Each number is 50 + 15 x the weight over the matrix's rms, rounded and kept within 0 to 99. Layers, rows and columns count from 0.

# down: layer 3 MLP down (transposed), 2048x512, rms 0.104, rows 1195-1212, columns 256-383
# gate: layer 3 MLP gate, 2048x512, rms 0.108, rows 1196-1213, columns 256-383
# up: layer 3 MLP up, 2048x512, rms 0.109, rows 1196-1213, columns 256-383
down1195:68 58 61 41 54 38 61 53 51 69 39 36 87 43 46 74 36 41 47 52 61 46 39 30 75 59 23 48 40 53 57 27 36 64 57 59 49 66 83 24 50 34 59 43 47 67 46 36 69 48 56 37 36 52 68 45 44 79 40 76 80 88 62 50 47 35 60 47 57 26 60 51 35 68 68 43 44 67 52 50 88 55 52 46 56 43 30 65 32 64 37 78 25 69 43 51 50 61 45 54 44 42 55 56 49 65 56 66 62 40 53 39 42 39 39 76 61 64 66 70 48 36 56 66 52 54 72 83
gate1196:55 56 51 39 23 65 25 56 21 53 46 51 33 56 66 31 50 59 34 45 42 55 30 14 37 59 50 41 43 38 04 47 49 52 69 43 41 56 65 81 60 44 47 33 37 55 54 27 43 48 68 30 50 58 33 50 39 42 73 43 47 59 53 40 57 44 77 56 64 35 56 43 57 36 36 72 72 63 45 62 31 40 53 41 21 52 40 55 44 38 55 52 31 57 71 75 42 46 64 67 66 55 37 42 41 56 51 60 52 55 46 56 67 67 44 43 45 54 68 42 31 70 53 62 43 38 87 17
up1196:72 33 57 61 50 31 31 55 57 60 54 65 69 47 50 50 60 35 28 43 49 58 33 73 44 52 60 46 64 50 40 43 50 60 59 44 42 50 60 58 45 49 38 41 37 46 55 46 37 72 27 31 35 63 56 47 43 50 51 57 55 65 64 56 33 54 30 65 63 53 47 32 39 57 52 40 96 64 86 51 38 59 76 33 48 33 48 44 49 73 45 70 39 63 55 50 50 38 41 32 54 19 58 50 57 45 35 14 62 81 47 18 44 39 50 50 53 46 29 25 43 31 37 50 53 40 89 42
down1196:53 48 53 41 54 27 07 45 63 59 55 58 90 37 46 53 69 61 32 30 34 50 44 48 38 62 37 58 68 48 40 54 27 75 74 39 43 44 75 78 46 29 83 54 41 57 42 69 62 55 65 34 40 32 55 74 54 30 75 36 46 23 47 54 56 48 49 75 53 36 52 72 65 32 76 50 76 55 72 58 44 53 31 56 35 51 26 61 52 51 19 24 46 72 93 57 78 60 31 32 38 58 45 46 45 40 41 38 60 72 34 63 78 40 41 23 35 29 34 45 71 58 45 48 49 42 70 50
gate1197:61 41 59 44 41 70 74 51 83 31 68 18 55 58 37 58 47 83 46 65 56 42 53 42 29 67 66 41 56 48 25 55 68 53 53 68 54 32 65 51 56 24 61 70 41 55 63 38 47 61 45 44 23 31 46 42 43 59 63 39 57 33 58 54 49 55 66 64 41 56 48 40 39 57 37 86 29 49 76 58 50 37 68 37 45 69 68 91 38 35 84 37 82 35 49 58 59 54 65 76 45 40 24 74 18 47 50 65 50 62 50 60 72 33 49 48 31 68 58 62 49 37 42 63 78 26 48 48
up1197:47 48 49 50 39 28 66 51 32 75 54 54 46 76 66 25 72 47 21 64 33 39 66 45 58 28 39 58 70 45 76 23 58 30 35 35 42 62 65 54 45 54 34 32 46 51 41 66 47 43 55 61 59 60 48 42 45 37 53 47 68 31 46 19 38 74 75 44 66 71 25 53 58 72 50 52 40 91 46 53 61 74 42 53 56 34 43 48 66 63 35 72 44 62 65 53 66 34 21 52 70 61 67 29 51 50 37 45 70 49 51 54 52 78 55 38 57 43 48 56 79 46 53 51 42 41 57 40
down1197:43 41 52 37 60 61 52 70 71 64 40 62 00 65 33 42 54 78 47 65 50 59 38 70 63 50 33 47 24 29 59 55 39 61 45 50 58 79 68 74 37 29 66 47 45 67 45 49 54 42 25 44 36 59 41 59 61 31 34 33 54 33 40 30 61 50 53 62 36 37 31 35 26 63 50 49 52 42 26 28 56 59 63 36 64 54 55 49 61 44 54 45 46 75 54 47 72 69 35 72 59 34 97 45 48 35 36 85 79 86 49 48 70 61 62 44 43 63 58 57 57 66 73 36 41 51 43 71
gate1198:47 50 55 54 55 42 67 54 42 28 65 57 58 58 38 39 51 46 52 65 47 58 39 36 51 70 47 41 50 99 53 46 60 37 13 63 25 24 32 77 66 60 48 48 26 35 52 66 72 41 47 52 35 47 64 34 51 74 53 45 57 35 41 69 55 44 51 59 34 64 94 34 70 47 49 13 73 24 53 07 72 62 60 55 56 54 51 66 60 47 61 46 26 58 63 81 34 62 26 35 10 68 37 33 88 70 61 54 26 47 40 28 53 37 59 54 46 57 46 50 35 47 41 26 50 63 24 62
up1198:53 14 57 65 76 48 64 43 32 36 71 61 51 75 37 48 71 56 41 50 47 43 29 43 56 52 37 45 49 83 37 28 52 52 29 72 53 53 41 65 62 69 36 47 49 20 48 65 53 81 67 66 55 51 20 48 68 45 30 57 59 68 45 75 51 55 69 86 50 66 70 45 48 39 58 47 30 43 65 21 25 58 84 55 57 45 66 23 78 63 55 21 35 47 59 48 08 57 10 21 18 58 43 58 54 77 51 72 16 43 74 59 55 52 56 41 09 47 54 48 67 46 35 43 59 34 34 47
down1198:62 60 50 46 73 42 46 44 63 56 75 67 58 54 36 42 64 47 33 75 75 60 34 56 61 58 44 68 60 43 56 36 47 44 62 45 53 67 38 38 60 57 63 84 39 32 61 32 58 42 61 59 17 44 49 49 40 25 60 39 29 49 47 77 47 44 51 63 18 64 41 55 35 58 39 82 50 55 47 30 50 74 53 53 78 35 64 72 71 40 69 67 46 54 47 60 51 48 48 39 61 46 32 42 66 79 46 27 45 42 53 37 49 29 77 60 56 49 12 33 59 43 25 54 82 55 51 46
gate1199:57 62 42 32 67 43 45 64 65 47 59 45 41 62 71 29 48 67 33 49 55 67 47 22 48 41 32 51 44 35 55 61 70 47 38 82 40 37 66 36 61 53 61 46 46 56 52 51 82 51 51 43 83 45 82 65 48 60 55 41 65 27 69 61 51 63 21 58 22 45 64 34 50 75 40 47 15 64 75 32 77 27 72 67 61 63 47 86 50 66 66 25 64 31 47 34 36 64 67 46 53 53 26 53 52 40 40 58 50 54 30 71 53 46 65 65 13 52 54 72 74 59 53 70 44 65 34 33
up1199:68 56 41 42 53 47 51 57 39 60 11 92 59 65 70 58 58 59 64 58 22 63 66 51 42 55 57 48 35 83 43 38 61 50 56 25 43 40 38 32 56 46 40 47 44 36 46 43 59 22 39 46 40 13 25 37 73 35 62 51 47 64 47 64 63 46 70 54 49 73 52 67 44 30 38 39 74 33 31 55 48 59 26 39 41 60 44 26 73 61 30 51 77 74 31 55 58 57 40 34 31 42 53 61 33 54 38 57 29 49 65 50 50 63 65 49 57 56 45 30 33 47 58 39 52 37 50 59
down1199:54 22 57 51 60 61 57 41 39 41 66 75 71 42 73 42 39 62 45 38 28 53 41 55 64 31 41 68 48 49 69 33 74 66 40 51 26 41 85 33 59 74 49 54 53 60 54 45 33 43 57 31 72 54 70 39 59 48 60 43 60 18 47 56 24 63 46 49 60 63 42 48 55 75 62 48 34 63 49 38 28 74 76 55 58 46 67 77 66 54 61 67 51 71 41 67 38 63 50 51 71 49 27 48 45 47 35 37 31 34 54 64 54 41 46 31 43 39 54 61 48 60 61 52 44 48 44 68
gate1200:54 70 54 36 46 38 48 69 38 45 37 61 39 39 54 62 37 24 17 57 38 47 41 45 67 38 43 30 59 74 64 80 29 86 72 39 38 47 81 58 73 61 37 26 54 42 71 65 32 36 59 39 42 40 23 27 52 61 67 48 58 45 52 33 47 47 40 50 33 61 47 45 70 42 32 55 38 47 61 47 65 34 64 32 34 43 29 77 79 67 62 61 62 52 55 55 46 66 84 32 48 42 54 75 78 51 63 51 61 65 56 64 28 42 57 65 41 45 68 73 46 41 50 80 33 24 68 56
up1200:24 62 44 35 49 62 52 53 56 26 46 48 21 44 20 71 44 51 89 74 55 43 32 75 48 32 74 35 67 82 58 47 53 55 73 85 59 38 26 51 51 41 32 54 38 39 66 99 59 71 57 66 58 38 37 40 31 79 53 58 50 53 50 46 57 62 67 31 62 72 67 56 35 45 57 42 54 44 44 52 49 55 55 48 31 60 36 49 24 61 58 39 58 62 56 51 59 45 16 46 85 50 54 71 33 57 49 64 98 43 24 55 85 26 34 33 39 63 55 39 50 51 53 65 43 51 63 26
down1200:51 65 51 53 51 32 38 63 41 28 31 72 00 35 50 62 26 63 74 58 43 69 61 82 65 25 59 40 84 36 58 48 63 58 55 51 44 34 45 64 60 09 39 28 69 53 39 83 28 21 61 39 40 54 40 26 20 57 48 54 53 50 64 78 10 49 39 62 54 50 39 53 84 23 49 54 64 27 40 38 78 47 61 31 72 46 41 67 49 58 55 72 35 33 65 25 46 56 47 38 48 41 31 40 46 42 40 54 61 43 45 53 66 30 54 31 01 40 27 52 31 28 48 37 35 80 69 32
gate1201:71 52 38 45 70 28 57 40 76 34 48 70 54 45 51 42 56 50 63 38 53 56 44 48 53 47 72 54 37 49 33 48 32 50 42 38 23 29 34 57 65 54 21 39 42 28 39 59 54 53 39 29 63 39 24 53 20 34 44 37 65 19 48 56 62 39 30 16 66 38 39 29 58 39 93 35 42 31 53 19 51 72 48 67 57 26 41 52 52 63 66 55 49 51 61 64 40 37 77 62 27 50 59 60 73 40 35 75 68 41 22 74 56 56 66 28 57 41 43 78 61 34 53 81 58 40 57 60
up1201:57 34 36 47 65 63 47 15 66 15 68 50 46 16 37 47 47 38 48 44 39 55 55 54 51 54 58 76 39 45 45 33 47 61 78 56 44 55 50 54 41 50 35 41 72 34 63 53 45 63 58 71 54 33 51 55 38 59 67 34 41 61 36 68 58 69 43 49 49 45 08 68 69 38 49 29 57 49 40 38 62 61 46 79 54 42 31 64 56 57 63 66 61 49 70 52 51 40 23 76 54 25 79 27 59 19 44 87 38 65 81 49 65 72 44 39 44 53 40 62 69 34 69 67 82 27 45 27
down1201:73 61 16 45 51 34 75 41 55 37 40 73 36 52 31 47 87 53 39 41 53 33 46 66 65 47 64 46 45 37 23 41 52 55 63 36 42 69 51 47 66 41 70 41 72 61 67 28 53 32 80 41 44 49 40 54 45 54 49 52 60 38 38 40 53 63 64 22 51 50 38 80 56 38 47 33 21 30 28 21 67 40 40 63 76 47 31 37 64 58 67 42 26 23 41 44 29 66 59 55 50 26 30 42 73 63 53 61 54 35 57 59 73 40 47 37 51 57 17 61 41 43 49 29 89 55 48 50
gate1202:35 30 57 63 15 46 50 51 56 46 31 48 47 88 66 29 47 62 71 42 38 40 51 38 26 68 31 37 70 64 58 28 70 76 55 34 39 73 83 52 62 53 77 49 67 27 66 27 45 61 63 60 55 61 69 53 65 36 13 62 49 49 54 55 31 64 37 49 38 23 47 35 63 34 45 39 61 68 46 55 12 36 42 72 72 64 57 66 56 35 71 33 44 64 58 71 58 54 63 79 50 40 57 47 42 20 65 75 41 46 55 59 66 38 31 45 48 62 33 54 20 46 39 46 69 44 47 59
up1202:63 63 81 46 39 70 48 42 38 33 33 40 37 51 59 46 50 64 45 53 58 49 31 48 50 63 76 34 40 36 15 50 69 59 42 64 56 42 43 47 51 62 55 69 63 40 53 42 44 39 27 29 48 62 37 54 71 45 52 38 51 40 41 68 40 84 26 71 34 56 66 66 55 45 42 44 47 30 38 59 42 31 61 50 49 58 74 49 63 50 41 59 52 74 65 65 44 55 38 73 48 47 73 31 67 33 46 58 46 44 58 68 27 70 61 47 63 53 63 53 52 47 27 64 55 33 46 76
down1202:57 26 61 61 34 47 45 33 40 44 69 57 70 53 60 56 32 34 28 47 22 38 16 66 61 32 76 52 35 31 27 54 54 63 38 58 46 37 55 57 50 67 34 61 41 52 43 56 33 56 53 40 41 59 50 35 72 43 72 69 20 54 31 33 64 60 66 28 70 62 35 58 74 82 66 57 57 49 29 32 84 60 45 30 59 71 62 62 88 47 48 54 67 51 40 71 11 26 49 73 67 54 31 45 60 43 46 72 55 36 64 36 30 55 44 24 55 68 33 36 47 53 34 49 38 66 42 37
gate1203:41 39 72 63 47 64 57 59 25 63 39 58 68 78 66 50 77 20 54 64 39 59 51 36 50 74 48 43 52 63 45 40 37 75 68 45 28 76 49 49 73 40 52 44 37 62 31 55 49 32 47 67 60 47 49 71 37 47 43 52 36 66 42 08 51 66 34 74 51 49 71 58 56 43 31 81 53 45 37 40 69 25 35 25 35 88 61 33 77 71 52 74 63 70 46 32 45 57 79 42 43 72 42 44 60 58 73 27 54 50 50 50 62 23 57 52 48 52 54 48 41 33 79 46 18 76 44 67
up1203:39 35 84 63 73 35 46 60 53 26 48 27 40 74 71 35 59 39 43 34 88 69 48 66 41 44 46 63 37 16 69 63 32 68 79 40 21 31 52 43 34 70 17 47 66 33 61 80 48 65 71 53 43 49 67 49 39 53 57 69 25 54 53 65 63 61 49 63 40 50 45 08 18 72 54 70 45 46 64 60 72 24 41 35 59 43 70 44 47 42 60 77 51 39 64 56 42 46 91 32 46 40 38 51 96 50 45 36 31 47 31 33 58 56 38 54 67 57 77 33 50 53 50 61 58 57 55 68
down1203:34 39 51 39 53 92 37 36 27 34 48 41 43 37 41 39 46 48 32 35 55 43 66 36 54 39 47 70 34 63 70 36 37 57 74 42 40 53 49 37 32 37 36 68 61 46 35 82 71 28 33 49 60 60 32 48 26 44 62 39 45 29 57 48 60 81 52 33 75 58 50 43 52 46 63 45 53 48 71 41 37 44 40 35 52 61 62 75 65 34 38 54 15 41 47 66 53 56 69 63 58 67 44 34 36 59 43 73 56 36 32 51 43 58 47 63 47 61 51 29 40 53 42 73 57 72 65 51
gate1204:67 54 17 30 36 00 42 42 68 51 57 69 36 54 36 42 35 57 21 10 26 29 35 59 59 19 56 69 46 32 64 81 42 57 52 70 44 57 51 69 53 47 55 24 38 33 20 54 32 46 52 36 18 65 45 48 48 44 43 60 45 48 51 45 16 44 38 26 29 71 62 42 60 64 51 51 57 61 48 46 18 70 76 67 68 47 32 25 67 56 42 24 45 50 57 54 28 56 27 50 52 62 54 81 48 52 55 49 50 44 32 49 34 71 62 41 85 61 67 35 45 48 33 24 24 20 51 40
up1204:59 45 59 48 51 78 67 24 43 26 52 53 48 55 67 55 49 58 58 52 60 35 64 57 45 67 48 72 49 64 62 16 36 44 61 42 40 72 56 67 43 66 65 66 34 67 57 59 32 69 60 57 61 17 59 52 64 87 54 56 42 41 56 51 66 62 46 34 53 51 48 43 51 44 43 52 40 77 43 40 44 51 37 52 43 38 52 17 52 17 51 48 67 41 23 70 28 53 55 28 32 57 77 53 59 59 60 76 56 57 72 66 24 43 42 44 71 62 56 52 61 47 38 43 81 81 72 60
down1204:41 36 58 36 53 50 49 36 56 22 46 36 45 71 65 46 44 33 79 77 48 30 54 54 44 87 43 46 30 48 73 29 28 71 62 27 43 59 45 47 51 36 49 82 59 54 56 71 65 36 43 51 22 43 23 50 87 63 36 38 60 63 71 46 73 41 74 63 51 38 51 68 20 31 49 55 55 57 59 26 22 50 65 35 73 47 25 20 44 46 56 50 43 63 59 61 28 61 69 41 51 53 42 56 55 35 51 59 80 58 76 39 29 36 43 66 91 55 52 57 39 38 49 47 41 68 51 31
gate1205:71 31 38 36 51 34 68 39 83 37 54 29 50 62 45 24 48 55 53 34 29 55 42 41 41 67 45 56 39 67 37 40 55 64 66 24 72 37 58 57 36 50 52 36 37 56 60 38 55 56 54 60 58 54 61 39 54 72 64 47 60 28 44 56 40 50 40 41 51 88 54 48 58 32 64 56 59 41 56 65 22 36 66 58 36 47 83 70 41 64 43 39 54 41 43 84 24 47 24 75 42 64 45 45 34 50 42 70 60 51 37 46 48 47 65 47 25 33 43 40 17 73 47 55 53 45 34 60
up1205:54 53 43 49 36 72 64 36 46 63 62 70 52 59 58 49 62 48 12 47 38 50 41 54 56 42 59 72 43 92 42 42 46 30 55 25 48 58 45 67 41 73 52 51 28 57 46 37 50 59 55 66 59 50 64 54 33 64 70 48 46 59 55 36 39 64 34 55 43 42 40 51 46 45 60 76 32 28 54 40 35 60 23 57 73 69 92 49 55 36 32 47 45 75 62 60 36 52 72 69 50 55 50 21 40 54 56 66 68 63 27 53 59 54 22 50 59 21 64 54 42 53 40 52 32 62 71 74
down1205:69 71 38 30 56 58 41 41 57 61 40 56 47 48 48 66 62 54 49 45 06 25 44 60 61 44 47 45 53 45 64 52 40 65 40 69 27 52 41 55 28 36 30 41 40 51 59 36 46 51 39 49 48 34 42 25 47 40 49 58 28 73 67 59 33 62 44 51 72 39 62 39 58 76 47 55 51 44 42 38 35 55 75 74 49 34 49 63 59 67 51 37 53 51 26 30 45 42 53 70 60 63 47 35 32 35 33 43 53 62 33 62 45 80 28 74 40 74 79 53 60 41 41 63 49 47 68 67
gate1206:83 35 51 54 61 54 44 71 42 39 61 54 62 25 30 48 56 42 45 50 46 51 41 32 56 75 41 49 67 56 58 12 45 30 57 78 58 45 22 31 72 51 49 64 47 49 48 36 38 61 42 60 25 55 64 61 46 29 79 29 64 55 36 60 69 48 69 16 43 18 42 44 28 46 54 48 64 35 58 77 56 70 55 59 42 45 36 37 76 50 62 41 45 57 53 58 39 72 67 48 56 35 38 30 46 46 55 46 46 63 45 39 42 62 74 75 70 37 41 65 43 55 65 46 42 64 43 11
up1206:49 67 71 55 36 55 33 37 38 26 53 64 36 55 43 63 75 55 29 67 42 58 64 63 61 34 59 19 33 73 57 44 40 58 48 66 44 26 44 69 46 00 37 35 42 82 46 15 63 67 53 36 53 52 36 54 34 48 41 75 34 61 38 82 24 62 35 72 40 41 12 31 47 68 63 67 36 35 40 23 63 81 30 60 52 54 42 51 13 47 59 42 43 37 59 20 32 52 43 32 68 52 74 89 86 39 47 50 46 28 35 57 56 44 70 36 35 30 56 34 33 71 47 46 62 33 56 50
down1206:54 69 48 48 36 51 66 70 26 36 52 60 42 40 64 66 53 44 57 63 32 36 37 59 52 51 64 46 58 66 68 37 45 58 43 48 40 73 45 46 76 31 54 35 63 64 66 43 82 50 27 53 87 57 25 50 60 21 53 40 27 26 38 47 41 61 31 78 58 62 45 16 59 74 23 66 22 61 47 37 45 17 45 46 54 63 51 52 62 50 56 71 66 34 40 62 56 47 24 52 60 45 26 78 63 75 61 41 38 57 44 66 40 03 65 39 23 36 44 58 69 72 34 60 60 53 57 35
gate1207:55 42 57 51 41 58 47 73 38 11 59 69 56 27 44 31 62 55 33 53 30 64 47 60 48 60 34 78 09 27 49 22 58 55 48 29 67 48 73 28 70 56 51 46 58 51 99 57 54 33 72 52 62 42 31 45 47 40 34 55 57 55 83 57 73 33 52 54 25 35 59 44 43 51 45 45 28 70 24 51 29 47 40 22 34 34 79 22 64 46 55 69 62 16 42 50 51 38 44 28 27 60 33 34 62 42 32 74 67 42 52 70 44 44 51 34 55 57 29 40 46 56 44 57 48 34 52 50
up1207:39 53 90 36 42 69 36 56 28 78 51 39 36 49 61 53 66 46 45 47 50 45 33 50 60 25 71 56 58 47 21 58 49 84 58 27 60 20 26 57 60 57 22 22 46 48 11 39 27 55 49 31 49 40 57 49 45 76 76 44 26 55 69 47 50 54 20 30 46 62 54 48 52 60 43 45 47 46 41 49 56 15 42 80 50 18 34 42 52 36 64 75 32 65 63 67 58 51 57 42 61 26 41 69 44 69 28 44 38 42 39 51 62 37 57 44 40 46 67 49 66 79 41 42 62 50 51 44
down1207:53 43 49 53 54 42 50 58 73 63 34 47 51 34 59 61 42 35 57 58 52 24 27 39 43 51 57 59 42 18 42 51 59 47 56 54 40 50 58 18 69 57 10 69 53 55 46 49 68 85 53 25 49 53 35 63 40 72 36 30 43 53 53 62 60 61 72 58 58 36 64 41 39 47 38 10 15 68 38 55 60 44 69 45 53 56 58 44 74 44 38 66 48 60 70 57 42 47 49 44 34 68 66 70 43 66 37 70 38 45 31 26 07 71 30 26 57 46 81 47 43 73 78 76 53 47 56 31
gate1208:74 64 38 43 72 32 58 40 72 38 47 68 55 65 53 32 48 43 54 42 48 47 72 27 53 44 33 51 75 69 50 70 37 57 54 60 37 46 67 62 28 71 31 30 54 37 53 44 39 55 49 51 46 38 74 58 36 41 40 36 43 69 66 59 44 51 52 48 45 24 47 74 69 47 54 24 40 29 52 61 25 70 62 53 43 42 48 34 61 47 57 55 73 29 38 78 64 61 64 38 53 56 57 38 25 73 61 58 62 78 49 49 67 45 46 14 40 46 60 56 54 63 41 55 54 60 57 22
up1208:48 32 57 30 66 53 49 42 59 55 28 36 30 63 58 59 62 46 50 41 19 35 73 67 61 55 40 51 61 56 51 31 57 49 29 69 37 42 61 69 24 57 47 41 31 43 47 37 51 49 51 48 15 58 26 67 48 50 61 59 60 52 57 59 35 64 46 61 35 48 35 14 50 40 42 53 36 49 64 45 25 52 67 60 24 45 56 37 43 60 53 55 51 44 58 85 65 42 52 71 51 43 76 39 11 51 73 38 46 54 50 34 38 58 27 35 57 63 42 66 74 79 40 20 47 60 71 68
down1208:61 64 29 53 39 51 40 59 51 42 47 65 59 52 71 30 67 52 46 73 58 75 52 60 66 77 51 62 47 33 36 11 37 56 41 57 52 59 77 61 55 40 67 37 31 58 26 63 45 32 49 56 61 50 60 71 52 55 45 32 56 29 43 76 47 50 41 46 76 76 51 24 47 37 62 49 59 43 31 58 50 57 58 50 61 55 33 69 55 47 45 62 66 54 36 50 15 27 57 39 65 35 52 45 66 67 63 64 40 83 59 52 47 30 50 48 29 27 64 69 66 70 58 49 80 57 31 40
gate1209:41 55 60 51 57 47 41 39 82 40 59 51 57 70 53 49 40 51 35 42 37 77 77 43 58 53 51 45 48 44 68 67 42 30 85 54 60 39 37 46 53 39 56 46 61 65 41 46 63 40 68 43 52 57 65 76 65 24 42 67 33 66 50 44 32 30 43 52 31 43 62 68 11 48 49 50 35 61 47 46 47 64 64 39 45 53 72 52 73 60 44 48 51 30 56 61 48 42 33 78 61 61 45 26 46 42 79 56 66 23 45 47 29 45 40 59 57 60 58 58 53 52 27 41 03 47 73 59
up1209:53 59 46 34 47 24 71 37 62 58 34 68 67 48 37 32 35 72 56 23 49 12 41 50 26 39 34 34 76 44 58 27 35 64 64 59 53 50 38 41 48 44 32 32 36 35 68 46 27 52 61 50 32 46 59 48 58 47 42 64 32 33 22 83 33 44 47 59 40 42 62 54 30 67 60 24 40 67 16 82 36 58 58 50 41 94 58 64 56 56 25 44 62 44 21 52 14 38 64 60 80 70 56 16 72 53 64 50 57 22 21 24 57 63 83 57 23 56 33 65 20 56 70 62 56 49 72 33
down1209:53 60 42 61 47 60 66 58 50 40 86 56 72 34 51 51 44 49 55 20 66 24 80 64 60 53 42 52 63 42 60 27 49 47 51 52 69 47 79 77 38 44 37 28 43 58 80 38 62 24 28 30 63 43 50 53 58 25 26 55 35 48 46 15 52 67 24 68 45 60 33 68 22 38 72 35 42 36 35 51 56 35 44 50 40 53 40 37 27 48 46 63 61 60 67 50 30 54 28 40 45 48 52 30 57 57 37 52 50 46 42 49 35 54 75 35 51 63 54 31 19 56 57 39 33 55 81 20
gate1210:50 75 44 28 46 46 61 20 63 38 50 60 85 37 38 54 49 71 69 43 66 68 70 54 43 69 39 65 85 55 29 26 68 76 38 63 72 57 65 74 71 40 59 55 48 54 52 29 30 10 36 58 26 67 75 33 67 49 44 39 54 64 59 50 34 42 53 66 36 46 45 21 76 65 62 62 31 54 27 49 72 56 36 50 53 74 61 32 44 49 35 47 48 60 53 42 57 07 23 38 36 59 67 32 59 48 49 64 52 46 54 53 56 51 46 49 72 41 37 55 71 34 47 59 66 43 51 49
up1210:65 50 61 59 45 44 63 62 73 81 49 65 61 58 34 20 53 44 49 46 48 60 35 68 45 20 40 29 31 21 57 51 50 38 65 42 48 37 80 62 31 57 25 31 54 64 35 38 60 22 43 73 55 52 51 60 43 57 49 69 57 34 59 35 46 74 46 54 68 42 57 61 34 52 60 38 46 45 36 22 76 54 52 75 66 60 64 61 63 62 57 57 41 67 61 50 41 56 63 74 44 30 46 55 54 50 42 56 55 56 47 42 25 15 36 66 43 36 55 39 89 68 61 50 68 35 10 45
down1210:49 76 53 57 55 61 32 99 65 51 62 28 52 63 43 82 28 30 62 50 81 32 49 33 56 43 42 59 70 52 77 51 35 72 47 46 75 23 48 38 30 26 70 37 80 21 51 75 33 64 37 63 51 74 72 62 23 33 62 55 43 74 35 54 30 55 60 53 55 36 36 10 54 38 55 44 70 27 17 66 44 60 62 38 70 42 21 47 57 73 53 37 54 31 52 60 66 49 81 54 34 58 42 55 61 45 50 67 70 52 24 77 75 27 64 66 24 14 54 72 59 52 62 55 58 61 36 61
gate1211:43 38 36 34 43 48 33 38 59 45 59 64 41 50 58 48 44 29 47 52 54 68 50 41 41 68 40 32 65 60 38 55 18 72 69 67 31 44 38 50 44 46 30 59 74 55 30 55 62 65 72 49 57 48 26 52 65 43 57 44 47 35 48 70 72 32 71 41 41 85 42 35 35 37 51 49 53 53 57 42 41 46 43 39 50 35 62 31 55 33 36 29 40 36 53 46 47 29 44 19 39 72 46 45 49 22 57 78 53 27 43 64 56 55 53 58 50 34 24 46 54 73 52 78 36 33 13 57
up1211:51 59 21 55 45 58 45 59 55 44 46 37 30 49 63 57 63 46 43 55 46 74 60 67 38 37 39 32 64 37 74 48 66 40 56 40 58 68 35 38 27 24 34 22 52 54 53 62 66 35 69 76 23 58 49 60 54 48 31 36 65 35 60 35 49 25 31 48 34 45 48 51 54 54 47 33 58 37 77 28 68 38 66 61 48 56 42 42 24 65 43 50 31 34 68 55 99 24 58 79 72 50 31 19 62 40 62 47 40 53 46 52 34 45 57 74 31 34 36 46 50 56 64 61 77 45 61 16
down1211:87 34 38 17 39 88 35 26 34 65 63 53 63 35 40 68 60 34 56 72 56 33 56 46 11 41 15 49 31 60 56 38 35 53 62 42 80 48 54 82 49 82 71 36 43 52 55 31 62 50 47 31 38 84 41 57 44 61 38 44 52 40 63 61 38 36 34 69 51 63 33 55 76 40 50 46 57 38 53 24 91 36 58 61 66 30 41 73 65 55 39 37 44 72 53 55 99 42 52 40 77 57 51 52 24 47 82 54 42 57 30 48 74 65 33 43 36 69 60 63 44 51 78 39 51 66 68 38
gate1212:46 44 78 47 36 59 36 69 38 34 51 54 47 59 52 50 31 63 52 56 57 41 65 54 41 32 50 60 62 41 59 54 70 63 50 41 47 63 54 52 60 39 15 35 51 49 43 57 61 39 45 47 35 58 46 30 45 28 25 43 38 42 71 11 80 39 41 56 61 41 64 48 50 57 44 31 54 23 41 69 41 08 73 66 44 47 58 30 60 32 53 63 54 31 55 42 50 46 68 38 50 55 55 38 58 32 44 28 48 17 49 30 51 55 33 43 56 50 88 60 63 28 19 38 43 45 47 54
up1212:46 46 92 66 46 63 49 48 68 50 44 50 16 27 67 75 53 91 62 54 46 53 82 65 54 38 41 32 50 61 35 72 46 59 36 45 54 55 40 55 31 34 40 19 54 65 52 86 56 41 40 44 18 53 53 26 64 56 35 53 42 39 62 54 24 48 40 25 64 69 72 51 43 67 52 55 59 53 33 66 50 35 72 76 49 54 43 36 62 41 35 78 34 37 81 37 57 49 73 40 46 58 51 64 75 58 71 50 60 59 55 33 32 41 43 62 46 70 75 63 33 25 58 46 41 68 40 49
down1212:35 52 85 66 57 60 41 50 69 37 58 35 68 44 39 73 43 62 69 44 24 47 47 50 45 38 17 62 40 56 27 55 58 69 64 72 45 73 66 44 18 60 55 56 56 74 45 59 69 55 57 46 20 30 69 34 58 43 53 58 52 64 50 54 51 45 67 25 61 64 55 36 60 60 50 32 69 60 53 35 34 65 78 70 58 45 41 60 38 75 33 78 52 37 72 50 49 53 52 66 23 54 71 56 70 68 50 60 39 44 38 43 71 30 74 56 40 52 55 63 58 37 56 30 43 63 45 29
gate1213:34 49 62 46 67 24 42 45 54 42 54 62 45 54 53 33 57 69 40 58 56 53 46 31 51 42 40 56 55 25 35 54 40 50 51 64 52 60 29 63 52 57 43 64 80 44 32 54 40 79 30 72 66 65 27 59 70 69 34 53 27 53 38 99 43 54 55 24 75 46 59 40 38 37 63 43 51 66 59 38 53 41 52 75 42 46 68 64 69 63 55 56 53 65 66 43 65 20 30 73 52 55 19 53 28 70 29 70 62 37 48 10 52 62 70 18 45 44 83 52 39 59 43 53 45 48 50 64
up1213:46 59 65 29 53 43 54 70 58 42 38 49 36 30 53 40 60 47 50 63 47 47 56 72 59 41 64 73 69 55 44 27 32 26 42 53 74 44 58 80 55 50 39 90 59 64 53 48 42 72 68 62 49 96 70 65 37 60 71 36 46 44 62 68 33 74 40 59 73 79 56 56 28 38 36 49 24 38 52 54 37 52 55 78 51 28 60 39 50 58 54 50 56 53 54 46 09 54 45 69 61 67 67 55 36 57 43 60 27 48 60 49 33 45 48 24 61 38 69 41 55 45 33 39 61 50 41 20